python train.py --norm_eps=1e-05 --rope_fraction=0.5 --qk_norm=false --tie_word_embeddings=false --parallel_block=true --beta1=0.95 --batch_tokens=32768
Each number is 128 + 24 x the weight over its row's rms, rounded and kept within 0 to 255. Layers, rows and columns count from 0. Numbers have three digits each. The size before them is the row's rms in percent of the matrix's.

# down: layer 6 MLP down (transposed), 512x160, rms 0.209, rows 401-420, columns 0-159
# up: layer 6 MLP up, 512x160, rms 0.265, rows 402-421, columns 0-159
down401 089:182087145097143160104141098135115148105126124134116147083145125124100119153104125161129133130137105134169098124146150107147104152094130153079149150137123112109103148140135116124104131142118124136137094137149172140105123082117132145120113105129142167110122035139127100109088175134165133167128135084105111143087110155144128084127119091129149099142086120147150117094179111135151125094167111117135154108119119109143155170101103121122146096132133145068112093102128139125108123118125120
up402 096:189117128113101146112128107129120109123122113145151121140137096107090079119142093114154122157111122117149128179135159127148112111131164116184114147173103074136124123122111149159082098145128066119084114124116197163163147103126126114100167106184105104142079120146155134124107155119120098125157134173122122094131131129130110164128138115161147128139106121163086122119148122117099154130129125129164114106113130133146123101100091131141087133079135116101150126097132124127115146127158143
down402 101:099137122141122080092145145179087120122147151148130135156138135140146110102107153111147138104126115124129127068111157129096114134086167118134118083116116105123113109106101112112104096087116115068117107124140141129148123146117119178095112180122090182125078152114151104122115118156117149167140105105109097137135130112132074134152138152164107140123154103116122145119112143122118112094132160096122152132166091100098130097145194135103166111084135149137154127115113105136140110119158112
up403 103:075138127142103143079149073135120128174110127136139135131129132135102113104142138076109115162150107091143090114134120152108143118131130134048159125137146146106104130131142133115115096193127125139097127133103161171099121127123097159119131102105114141135107091132108129097129158079133158133117106113111097165144069132120143159157136102072150109120106156156140143137138151133160141139125145131079146166107133142136128118114151123127165150089135069167151139127126133123147161141105143
down403 103:149146129133146132133145103173143128080145143120095142110124130123164159144126094119110147134171138121112137186134090086082066150137129127091088113151161128158129097095156085178142144103116137124119112135148134108121127177141105121150124109094145113195140151142141099115118089105106133125135122140101141128132152141122068106113150133156142136124153129113155122117098123151098123108123119163130111127141129167177150144123107136164139055157147139113099157115147130129119103154088128
up404 093:139139109117163142061166114146084114103119122133118096122116095079130087108140146175103165129102118174143117109129152076153141138149137119151086145154138103130098124104120136088105074136115130151127141136130132106112148136159143149101108149091175160134128101086157140105123095161158106139179132161074171109119139129136129123134129109188124120108117139093123072106164130132117132131128135142112143127131123128165145151124129148119140114099145176122140151166152138146139145161123142
down404 098:113165091146140151143125120133119127118120109099106139164131121132125117156131130153146130146092139163113134140141106091106123130164197095134115158120141168124095096111101140083133082140140110110134101053153134095146096135172103122140128121144145113160144133113122109132153134112167125115164091160103147151121094108142148072142107125102169104103134145155118149152192114138128148123121163115104156115126132136114140098161100111108129145185150121121193117136149153122160138093128120
up405 095:140089135120128140105139148135140135154131127106162098148130144068170124130106144150119086107103102124110120096082138116100137109128122106171131157142139118114092123141140132110143168154117143106161098134138181129099134161174132113109141153087118146093111143141124135170099117108170109171146200122142166108116129146132099166142087175140137103119113116169111127131127148119117152112162104161098107134123107116163110085146112132104135090138131106156153094107084141133166114109161140
down405 094:146130116133141084144132137119142167111103132131115116122127158156114152139123121089139138136126202177081135109168098110139100160090134133123122107154158126130121087078128130158150101119136087135151120147053131147129097110120083172127126137140169061140109146142130158130149104108092164098139095107144095128144147156131125143096175121098125109116101150104181105150139102096130115118134096169143143131120135124118131168102130118127135132115147142138118102175147147140127130169137140
up406 107:126097129143148092137127118138114134124118063144148144112166090122124153164100123092117135137112119130127125123118149087084200098168136178112108149175124148148132141128134107076157166113115111118122112101103104134111111124160099146092097114123121147119113204126148163114123141148127091162122140118136116136122126127161144111144085161140129142150140112085140125132112147105131174125115119134098081133121117171143124109098067113130129138095123150146110161101120085135109135145172121
down406 102:156104128098101163138090127107118101166138123137161098127151102121115099101073126097115160126123145184157146162145088104117153088162117119097106141131107100126157116101121121071127154175114112109160130150110084135136085099153133140104141126136140133155134176112119142076139100127114123163114178101137158147136188156134116182146098158161148136129113135114127132125114129127133126124112102139130125096129152131108156128137136111171135124126128140118156146166120074127112172123122084
up407 106:105142120091158114138123172122083132123088137130152152133158153117143102132154136132126139157134137154165157164144146072108146168105087142121094197088134155133159108094139167216160144161109073106125131142115131120108129144120094125128155099107148140118161152113152124143133096107113088118135113107110141151135115125093142150116141173094136117143166120125119100112129187182157144111105115115151135130106088122159148157145120139130126135116136133141119129135110091147121126122116134
down407 106:113118154108093159119144139135113127108116147145075127087118117118124133112118121094164137117140111140143116093100145116185102118152165078121149105135116184103116140134141143135081093174103121130158144111151140125129181135145140146163105149136127153154081085137108147138130140118102153118134115108083134124105112130130109145130093091093160141146143059110101196106164133125116121132138133120155087166155147154156132142110129130152130087141141145115148115114168179146107127141108119
up408 106:108108094098141116119135084089089135152155080121120118134092125120148142148135164121172150124145125145160115128140134147111162143114102101073138113124142131178123133122143151147134142147132084090156122132099130164150136150130150154130145124185116102167095135146116127082119129138099120140139052132121125080143165110118136120145155129127114119083104113113086132093102131166167129149119137152110126128126126090109130167130122151122117171145136099132145122085156176111077100169148124
down408 107:117109156123113146112123142128160153153109075098127103128150117087102124177165153144122111143161118059135123141127148136154106099060155106150124128125130165146143124154130117147147146168119145119144177108136107151137091131117112167162100112126114127134164069170067149108124090146165107110159145111113164144138116125114126132081142106113092123143140119109124154130122124142118124147135143130071138124109131130131092115136189150145116116143131140126116126181145130146167125114174144
up409 094:137092101129140138103105104111162090135113122135146107141156126114113150150127107121169124130184150094120105141157120098151173142135116117101103142107168129123094085111148143107097127174107109158126130132121122128130128115145125137116145123140139095137138108096143120094141132081131180117114096110123104148136149188133092127091140120092127116092134197128123089122154150138111131161132109110112134161152092124132156132121162127140154115146073145182155134126157121142052113121176152
down409 099:114159124148151145149153151130122079062125141199117109083139158151164100151073146124118120090134149158074080080106119112123192145130168156133137131116125092138147127153119154112097113112142117110116133133101105156120080132103135129123166160151182106127142126142128103112133121162126137110106133120161105133105145125155118094151115139112135147136127132128091090085114089116117133114100125104128117149095139126113155156126160125114108159143159110147135081111166136145125123110131131
up410 101:119106135158149144169088142138127113156124169168153133118130093117119126135165151093136092159110145121137131137141137136136118142092131094101096150119133097198134140211097162154113120081141122117078115091120115120103103116144119096107130120160172107127113132132152155114101114144107120113125098091144134122118099150144131141146112114135156133164131141110180164086181124131140158160166125116105143160095163128135157078148108153128113139129131096102147107163135141131133123109138099
down410 099:120094131105106130164114144105194144110139120125115172109088099114088127154118139142122135063105115141099129112152107141153129119104107117147154135099114143138108127162133093101150112137130143129133153157109167103097127127101190134089177155131131121087106143083107152125160116151136147130131132171161128128128150138087152129146134153143128150096092115111122114081157150136094147126120123152114130175138149108105192166140108079135120120123163120133131135102101137092109131114166166
up411 102:071118143107078145100157136152098112161147110147115142129145121122127162109102115113144126137086171129147112150123161083127143127130162095109124112114127116148142125127118142147122106150146142159138077170141092127113091165135119114071190087129154155163142116117127082122077148136127141142117091106114150158172155136105101165098161174128143136123106144142127142053122107109099100112154164132106127144153125151115140145094172143167146127133103121140137126123128126149135130138103126
down411 102:125185115111130113121146135138083126112114077126105161129097119134147115140149114153104141153128152187146156154134127139114099138110152147098124123079097152113098132169112149149115110118118149142166126132130117131119158127130146117145104123148114129139138138116171166142108097160139119145148122162156152122132170129115175112117095121123152140096179166109077167131115103153098124079110136167125128132094116139089130157144128142099122184121109076138136178148151115147188128135144165
up412 091:074138084167089139127164095123078143109143119129162139168119111093137109131135126152124146107107118092121137161125143137110162112122139129147126131098148103133144108099134136101148103141149114109125086136119122121098106120117135100125162137156155135118117166165146138118124123117177140139114085111129101145158112098160131144140053111109148124133095166147063156121147077126130131139131132127141136102182120107145182124143130131100094171150147138155103160113119121156093191133136144
down412 095:089117078103100105150146090118092143125129130144137109102145110129119143112132098144146133131139173143146153127118107137127154126086108133109146152125093122125105138144099149098122126100124164143115068167129114128118150132178118070157118119118140158114151152088104155089092124117120120129091153136146112104161122125140146147112118082179136139110115214140113147122110135136120145098167121139073103099115106117168121134112138090129138143114118112121091158109073091138146148092137150
up413 091:075144093152142113129144165110154090138148110121085103106122155117141143106165172136158120119122137163140169127144154156104111140142122138145103104159128092118111119123130143146129139119113105161085141125097170096104083104139134100131125137117148104096150136129119119103109151125105135142112114135118118088090107140111100150135108119101166135127120129106164137140144144127106134140117071075103105108143110114164129096143154109179143118094183161129079096166071159096106095126118160
down413 096:128159139115116144128103081119155127164072123142178090127174143145133140134136131075131147149143162137101173075113129078119109133133128123102165142137095123106112083103125138109138113137161134129148119132099129139121093146161138134154134110097121132153125126108190105131152132196145127137144130121134109085187131131120108138128113092148116180134099123106123123137133127134109140122107091093088152110113154155127136083126148071148168163129114117146123122144075111135112118155146117
up414 098:118116117109119133123166173142097149120083144081162131187087129143150087145110133149160134124077127137116139129094117168141091119122129139119116127141147101148115132105118108101101120135132142101140114141150159158105098136170098138108147163155154100181148140150141145126109134133148139137127117127081128153121099097104166152094151142120141113142114145166114171068122116132170121145147114169115093165109127120126116098114095124119182131142188115113119118083152127127147152119124178
down414 096:145112163116147102128076147120118118128132111120158127112146140136112156108138173161123127138122130096165135119120145084159148106152113134104138101103124180094136135146114155076168145121132162146138115109130104146136125105104100171121164116123140118127095115114164117131131115149131150126135137105130116092165185163169147125134106065120109106120120102113151133108152136111120141116124093129115146139152118165127158164197123156159115135100109060134128129189105158093087152097143126
up415 106:102128118160086135155136088110119109114111134094138140101149124116111152116132091095104133121113100166113119111108112175173135142159125131105144112142138084109097128144095078145142123137116156143108108151131121150144151122103116170090093113121107123147149135131099134098116143139082093150154122106138132128181089125089109158123095085166090151139092124092160114117116099122145150130147154120107163171112142136133133094131109159124154146113174103169070152115101096138124121176099131
down415 105:146166138124130103108102110126138100140098134153131173088087184090151169141148111097108149127139119237163149139140134121086103127113115100090133134132156091166101148127115096093113113099149125144120106126137158103159107087103111148142149166148140118137105155143131121141117160128095129134127120121114126106146116120147142140150129142099129137115112097126110131150155156125087113092136153125103081096136119117106138144134125155122094116107155133160142162183151117159149127137138173
up416 099:130151150138162123093189095112158121150118122121150111125138139129123113110146120169077058143133128136110120106070112144155132141100104078105165130127153110135138110131110107110121104121123162131087078154080126093150107159166137168111103168132095120112136111122119124153133115121120124078095138115131152158154139096127089182147124156101102129143126134148107106172136132106110132134084119128191120117117148117130130158148130097095129123168129136164154120159137142108145141135163133
down416 092:115108121101164153173147111105177109115088168126152098138078099131117094129182117135134095080117103140146166152166147112108126072102142115108108143125104148082120112148146157093179109148129145107121125153124123139129137153168151136148139145127146133166124086121130133141108151135159171152102150144102115108130113170155177112127115154115116094123155130124086124123165127125103165127123163116114128128147144100125105140134142113164144113149098138099156153091108110145154135089165095
up417 094:134135112146174150138105110129147106142137125129109105162181078115133074151113124155123139101153152167136105080124145146112130138146126087123130110121131127161146066103111133120088101090112150143137121119138121129091139169114101131133168142099115142140089122132142143162107140099118174147082137154130095144095132160151174134142123141114094174132132141149108143077151128100135139133111108118086183114138121125116131159093144141140117091138120130099141197153158116106155147104118153
down417 094:201126075128108120122118119087132153128146159124122101098090133088118136130160116090128157109092144089150124112104124165149145068085157135170153072159119114113142126135133114110130117107158112120112115162130139107148142131154115098122144116104093103110162136111184110137112115143153132107135136148127065154135144147128141131120122119122102124177140140128126130120142093115125118127091118173102125102117172158129126156160127169087100136118082113126159121125147106110151123155085159
up418 099:108085140130145084095130078141126110124115159132127153133125102122127104102217134129131133093132147115139101142126134116129142190100109127085136101119112193183126089119120126137101170147143096140155119081151118126104126145160144120183155154126097107129124150114141133113122136091122114125124118106159110106132125079107098116130092116146148123132145129155097158126137139088163128100118156133140142115158125191134137135152149146103114155137145128124159155160126147146116142159083097
down418 088:130174135170126106110146137113118149143181145100124127129078123124157132158118140119137100125127152139116118145146124080110083100168177188097129134133123084117114103134123123134129100092144128146103115150126106140148148145105120169165142099123167142160093116117141147119141179122149145124132144086082112077135118166159172138111149146112153130133119128134118108106125124085194132105120148149159148122150075133105113102122123134161161178108126116140151148153145153148136127165156132
up419 109:099107094128107109136156097176132142127149155159119115133105158110118112178089154126104088137115095160098113113130100138151139123135152109138130092127126083134086119123122136102125125124099095161118071142147152082094102108118158128143129110116130143097103108102156113134122150110114096079119136101091140128141083140124095139122097150121156131147116174159097157115166130160123144115086123086155161131164144121106141072135140103093112175149112131130100144155113113111119106159102093
down419 110:125152155106155108124133145141096137089119146101115127136130164106170095134140129150113106135102151143137162172138138160136157113112177145124157142083109089108152162091152183115143121105105093134118117117140067130142156111117156106115114143141167132094139121111121140143119139121120105144163140120102115122116125163119124130099156078102123177172135135103133111099112126094107137129124077146174144087132148115128093103113139136112159156170115086138109062124139146104126089099097136
up420 101:127116128102194123103155092102154153134115116100086098097148117145153097108125128129118131116140146107104113147174161136162126150132120117130127121142132084160123139119114161100147110107141117140121132100142138140152152158119165115148151163121130151143110098109119140102141107154149184132038090077107128147152100162091140164127138083151177135141168131123078109111106141117132124148132091113098106106151152173132124139131130154109131131145145100093130151106159091153140137128106119
down420 103:109078091089119160120125110121115109140164135120165146111150117105129096137157096124132136121114130135144159130140114102116093119113126131152144134125097149092133155145156152169096139156165101112096091086130134106084172106149099151165139135115169096151108125162132121113129123130112126180098105156164139122118091097134149125165097133127089116146126117096145150122130161123169130099127195101145141152168137144108102141128152150101104183093156139089134102146109131098145155135156107
up421 087:125109123091162117102171119118154092123124144120125148139101111152114080136108100097134168107154141125135107082104128147126124126118120159166142115133097149115151138147165110138122115104138168074094138130127115128139125141101167129119094131091145120169145145129124106106131138153108108108110119123122164139090121066098085145117127103138142136177119159064175141101111124074135124134121141109144081128140079144128144163113132147094088103127166118118141130122151152134125131196158099